Each number is 50 + 12 x the weight over the matrix's rms, rounded and kept within 0 to 99. Layers, rows and columns count from 0.

# layer 15 attention output (transposed), 128x160, rms 0.205, rows 7-56, columns 64-95
43 47 43 41 43 90 64 62 61 29 56 51 67 32 59 30 76 53 53 48 64 50 41 51 39 24 60 46 64 68 69 38
41 63 51 63 42 49 56 43 67 58 43 55 58 54 85 39 31 51 48 36 56 44 49 55 72 67 61 53 30 51 44 57
42 66 48 57 44 63 58 49 66 60 50 48 53 55 39 50 71 56 73 47 67 45 52 54 54 27 42 44 50 56 56 47
68 50 45 41 55 54 60 63 51 54 66 53 61 51 61 55 37 60 34 39 54 68 48 48 57 32 40 38 64 38 46 77
66 52 62 65 68 49 76 35 55 56 38 60 43 40 48 61 45 61 52 51 56 66 51 56 61 62 48 55 44 55 41 63
55 71 31 70 37 61 48 39 54 41 53 55 28 51 37 57 55 59 55 52 52 69 52 62 68 63 51 44 35 56 30 88
50 59 47 40 38 40 43 37 42 46 45 55 51 54 39 50 51 47 37 63 36 46 59 24 61 38 54 51 19 71 52 58
53 23 51 53 40 48 44 49 50 46 43 47 48 44 62 37 51 38 50 58 62 58 60 43 47 47 62 30 66 51 81 54
44 45 40 51 42 44 41 54 50 42 52 42 74 52 46 41 53 47 37 39 43 51 37 19 70 30 48 44 56 59 50 37
45 72 50 48 67 43 46 64 55 52 42 28 70 44 43 57 23 41 71 57 45 34 68 58 57 67 58 64 57 46 50 61
54 52 44 78 53 61 63 59 55 41 67 44 48 50 35 30 30 28 49 28 57 46 55 40 61 83 49 57 46 36 58 57
40 59 62 60 61 54 44 29 52 57 56 51 49 61 58 60 54 36 56 52 51 62 42 52 38 48 34 67 68 45 39 61
59 50 46 41 64 47 58 46 51 42 28 56 42 60 59 31 52 41 34 36 38 50 77 34 35 41 41 45 40 51 47 61
31 40 57 61 68 49 49 37 53 38 27 37 28 50 66 45 36 36 59 54 59 30 30 42 58 53 45 47 62 52 53 63
22 69 51 57 38 39 49 49 47 65 46 50 29 73 60 39 59 63 31 54 64 59 52 54 60 58 36 26 39 45 71 69
59 35 41 34 48 56 43 38 39 56 50 61 47 65 54 56 27 34 48 55 53 69 57 55 52 66 56 49 54 22 47 49
52 55 39 45 44 37 54 45 31 51 57 48 43 63 55 58 44 32 39 46 34 46 40 44 46 34 54 35 74 47 40 55
51 53 56 69 56 63 36 47 48 59 54 40 55 71 41 51 44 34 59 51 54 54 51 53 59 38 49 41 59 57 31 49
34 69 40 55 34 53 54 53 52 60 73 36 62 44 64 59 57 40 74 65 37 39 59 34 66 51 30 59 47 58 30 59
59 57 46 60 50 51 39 47 54 42 53 45 56 21 31 62 37 35 61 48 41 51 47 66 45 56 40 55 65 60 41 63
58 39 63 46 48 45 61 56 42 46 65 44 22 51 43 72 53 49 51 54 52 36 76 48 29 20 62 73 32 41 52 39
35 53 37 45 62 35 54 44 60 63 54 45 52 27 44 50 45 61 31 47 30 72 75 46 54 50 37 49 56 72 49 46
47 54 53 57 50 47 51 70 48 56 50 61 47 65 53 78 52 59 50 56 46 51 41 50 33 36 59 55 62 41 45 57
79 66 55 28 33 61 46 42 67 55 48 68 56 49 49 44 49 69 59 64 40 51 60 53 39 38 60 39 29 27 47 34
55 57 66 44 34 52 46 51 43 66 60 50 53 58 57 39 62 60 53 47 55 38 43 55 47 28 60 57 67 56 57 43
57 58 55 47 37 45 38 59 43 57 61 54 37 70 33 42 35 73 57 40 44 55 57 56 58 42 53 38 45 60 30 56
36 44 46 50 39 26 64 42 46 52 32 43 66 60 58 71 35 49 57 49 61 53 56 71 45 57 35 22 66 54 46 19
51 64 46 36 39 39 44 27 56 51 65 65 62 58 61 64 57 64 54 40 51 49 55 37 38 36 65 40 58 44 63 61
34 79 43 53 66 48 61 35 36 37 35 41 25 62 58 50 28 55 56 81 68 64 43 61 73 73 46 49 51 62 60 51
60 53 44 38 60 59 58 70 50 60 39 55 49 50 40 66 40 69 53 46 72 50 54 45 51 39 58 55 49 63 60 22
50 46 47 62 35 50 36 47 54 48 33 76 64 54 38 43 62 53 42 29 44 71 54 61 43 74 33 46 56 57 42 36
64 67 62 64 38 59 46 58 30 49 32 61 39 69 29 72 60 55 44 41 46 49 43 54 83 36 63 74 50 33 46 48
52 62 63 35 50 51 43 51 42 56 27 63 44 26 66 52 55 42 49 67 45 46 54 69 82 55 50 73 43 74 43 50
38 63 68 47 81 18 55 48 63 54 54 42 33 26 55 44 57 46 69 64 50 67 55 61 50 40 49 42 49 47 44 74
67 28 71 39 58 40 49 40 33 37 64 52 45 58 57 40 60 52 47 51 53 53 40 43 43 57 47 64 40 57 64 59
24 60 77 62 65 61 36 55 28 53 71 66 60 50 64 42 52 56 44 51 42 46 43 37 54 34 66 70 31 29 48 54
49 52 28 44 57 38 29 60 60 44 61 35 58 68 40 68 62 56 47 42 50 34 51 57 60 51 47 33 63 67 30 52
58 60 33 53 56 45 43 54 56 43 55 49 73 50 44 53 61 45 46 53 63 50 37 40 29 49 67 77 61 39 40 52
30 51 58 51 67 64 48 42 47 64 42 40 30 38 48 41 55 44 38 49 43 73 34 57 58 48 44 73 77 69 57 77
50 41 46 79 37 47 43 40 31 56 61 56 42 65 44 48 42 37 49 55 50 74 63 38 35 39 67 41 75 55 45 59
42 52 47 45 52 46 55 63 58 50 58 56 36 41 69 46 26 53 38 47 49 71 43 60 26 18 31 51 55 40 69 55
62 49 32 56 57 45 61 38 43 62 22 40 52 56 32 40 39 70 40 43 65 40 43 50 48 41 54 36 31 59 49 36
42 50 64 51 41 65 60 34 47 45 53 42 48 59 75 64 41 52 61 70 83 59 76 36 48 71 70 27 53 56 51 68
47 52 39 49 27 57 73 35 57 41 51 28 64 49 69 52 47 59 51 47 37 59 41 62 08 55 64 57 62 55 55 63
49 67 34 53 58 49 50 56 53 46 43 41 60 48 49 56 55 59 35 30 70 55 60 65 26 48 55 35 58 47 60 49
71 46 57 44 47 46 54 57 66 57 58 74 23 55 43 26 36 33 50 38 54 41 42 57 45 50 53 71 54 67 67 70
42 57 43 51 54 50 53 49 50 58 51 41 33 62 50 29 40 61 52 51 47 75 52 42 17 61 55 31 69 53 38 61
70 72 48 36 50 40 70 50 32 73 58 55 76 42 65 69 57 45 50 48 16 58 26 55 48 56 72 48 51 46 57 31
43 43 57 57 43 52 43 48 45 57 53 58 56 50 50 79 52 58 48 49 46 65 46 46 38 56 51 54 63 69 71 62
48 49 47 46 26 52 44 55 52 63 47 42 42 85 48 39 51 44 55 78 46 70 36 88 73 67 56 42 54 46 74 62
# layer 15 attention value, 128x160, rms 0.228, rows 8-57, columns 64-95
48 70 62 33 64 61 64 56 66 49 29 47 50 52 38 59 48 52 36 48 65 49 53 54 62 68 55 54 44 65 64 53
41 57 69 47 37 44 76 37 38 37 48 48 45 57 48 43 59 68 55 44 43 55 49 56 48 58 49 43 50 60 49 46
63 59 39 72 57 29 42 43 43 54 48 43 52 55 59 31 38 47 59 46 43 56 48 50 33 50 55 42 66 60 60 40
47 39 40 53 49 47 45 50 64 57 41 53 56 47 55 49 71 48 53 35 52 47 38 56 46 61 48 57 72 45 40 45
40 29 50 74 57 39 49 47 52 65 40 39 13 33 52 54 44 53 42 50 28 53 55 64 84 61 47 42 33 47 41 40
41 62 41 35 55 58 53 58 61 40 49 35 40 52 42 51 60 51 43 59 57 41 54 61 59 41 31 46 62 41 54 49
34 45 43 53 52 53 39 55 66 62 35 45 54 36 46 45 38 73 34 57 49 35 35 59 55 37 65 48 39 61 54 41
28 51 41 36 48 69 56 40 63 36 42 48 51 67 24 51 50 64 72 70 55 51 54 57 57 41 43 40 55 40 39 71
35 50 44 42 39 37 52 53 56 52 74 36 84 68 51 50 39 62 59 35 37 45 65 67 44 54 41 48 72 46 54 56
47 48 50 48 52 45 32 56 62 59 51 37 40 62 52 87 40 40 46 57 53 41 48 55 70 62 47 87 42 44 58 52
62 51 29 44 51 44 66 49 43 45 77 34 48 53 62 43 42 41 67 33 45 49 48 68 77 67 60 44 62 56 35 47
61 57 56 62 62 66 42 52 58 43 74 48 70 53 55 41 41 49 60 60 43 36 54 65 22 47 50 36 49 51 63 45
16 50 40 66 55 39 54 63 75 63 37 44 41 34 58 50 51 45 62 70 27 43 50 51 53 50 68 65 66 48 32 66
58 58 51 61 58 34 70 42 53 63 71 54 48 52 58 62 61 50 41 66 48 49 50 40 62 67 61 56 52 38 38 39
40 56 30 42 31 53 38 50 48 43 60 50 52 52 56 44 30 56 41 45 48 54 49 62 56 50 57 49 44 62 55 64
38 73 40 58 61 40 44 69 58 44 71 37 48 45 41 52 61 45 43 54 38 45 51 59 53 40 57 58 59 48 64 56
27 47 34 44 41 54 36 42 60 54 29 54 39 50 49 45 62 49 58 64 42 51 41 39 59 49 41 60 54 49 55 66
35 48 69 51 31 65 54 40 37 39 50 38 57 50 55 68 49 39 66 52 50 49 60 63 47 36 64 80 52 52 67 50
35 50 45 73 33 65 58 64 33 62 52 64 51 43 51 57 52 48 58 62 36 43 61 66 73 50 46 36 43 62 58 31
47 54 60 52 45 61 37 44 38 42 59 43 52 33 75 50 42 59 47 44 25 55 64 38 45 32 27 65 38 74 51 48
40 40 51 47 47 40 39 69 44 27 60 60 49 45 32 36 78 43 44 44 63 43 41 57 45 43 42 48 61 55 54 66
37 61 55 41 59 68 56 42 46 52 25 64 53 50 41 56 52 20 53 54 41 55 57 57 56 28 39 49 39 59 51 58
51 39 57 68 45 74 47 27 63 60 27 76 42 61 71 47 59 57 52 55 43 40 40 41 47 45 53 67 64 46 45 47
41 52 50 37 43 54 56 37 43 31 58 61 53 36 59 38 51 64 74 35 29 64 38 50 39 50 57 48 57 43 81 78
37 41 36 74 60 38 81 44 39 45 44 59 47 38 64 45 52 47 58 71 34 50 40 59 57 62 54 33 44 65 37 43
36 38 30 57 54 34 63 46 49 57 48 44 53 66 54 58 60 39 52 66 57 54 34 48 43 34 60 38 67 47 42 48
62 58 43 54 36 45 47 52 62 57 69 61 52 53 39 52 55 52 65 60 61 46 42 48 30 55 61 41 35 41 40 53
37 54 43 59 60 40 62 61 55 48 51 42 52 62 50 37 20 61 42 59 38 47 53 45 43 77 40 66 65 19 31 46
61 63 42 69 21 26 64 37 53 55 53 41 37 41 54 46 38 51 49 50 56 47 67 43 36 49 49 59 36 56 55 35
46 51 57 51 51 58 56 68 51 62 39 48 60 67 42 65 54 75 51 44 59 48 44 55 45 53 44 43 54 71 56 51
53 54 54 47 52 66 59 49 33 62 36 63 52 44 47 43 46 47 48 49 44 55 63 38 54 32 45 65 50 48 31 34
39 53 57 60 56 56 77 42 45 44 40 55 54 50 51 63 39 46 70 34 56 29 52 37 60 57 46 37 78 49 45 48
38 50 55 60 73 62 66 69 44 56 60 39 50 58 32 47 38 21 67 34 35 64 56 53 50 70 51 48 51 51 45 65
58 56 60 49 54 57 35 54 29 33 78 57 70 38 60 47 67 44 61 53 53 72 62 46 57 47 57 73 46 60 46 39
62 50 56 56 36 51 56 33 41 52 49 60 61 61 66 57 64 53 51 59 47 38 50 49 71 42 46 59 52 38 37 44
64 41 60 33 43 43 20 67 46 56 74 60 55 71 55 36 76 48 44 44 31 53 38 56 45 60 57 48 44 84 49 46
46 31 56 56 36 55 49 48 44 50 59 51 32 32 66 63 51 55 60 45 38 78 48 49 43 50 53 50 48 42 47 71
51 35 39 47 52 49 61 56 60 50 57 55 58 65 36 50 67 46 58 49 63 63 36 42 75 58 40 56 58 44 58 53
44 46 60 60 30 40 26 57 60 46 57 51 60 45 59 58 58 46 62 65 55 66 54 51 59 52 54 29 55 50 73 71
32 60 37 68 49 57 58 40 59 30 60 48 48 48 67 56 37 41 42 28 56 53 55 47 48 60 49 45 57 41 30 49
54 42 43 42 61 40 46 49 61 52 44 68 50 33 44 31 74 63 55 52 60 60 49 37 53 45 39 55 57 61 31 55
35 61 65 30 49 43 40 47 47 39 50 61 46 58 64 61 52 68 50 42 32 51 62 72 41 50 35 66 62 37 50 51
29 45 43 50 60 51 25 45 51 55 63 46 41 40 53 40 36 47 69 50 50 72 40 57 63 61 66 33 41 53 54 49
43 43 60 32 34 27 51 50 64 51 38 52 60 57 36 67 47 56 40 50 33 56 34 60 51 54 35 27 52 56 41 37
44 39 58 62 38 68 46 38 40 58 49 52 60 39 79 47 63 58 54 37 44 36 49 48 55 59 51 54 52 56 44 51
40 48 44 67 47 54 44 48 65 35 68 69 40 36 33 38 50 72 52 52 57 49 52 55 44 43 68 69 41 54 50 42
37 56 45 46 41 61 73 51 49 54 73 38 73 71 42 62 38 46 47 42 56 76 49 70 48 64 54 47 66 34 80 57
27 52 52 52 41 44 68 39 72 42 54 34 47 63 68 60 19 53 42 64 37 63 54 41 57 47 60 40 54 42 59 56
55 58 47 42 44 44 51 56 38 45 47 68 74 56 44 69 38 58 65 42 30 52 43 40 72 63 48 41 36 45 47 38
40 57 63 41 53 56 20 68 43 47 36 38 63 44 49 55 61 51 45 24 51 35 57 69 42 48 40 58 75 37 54 50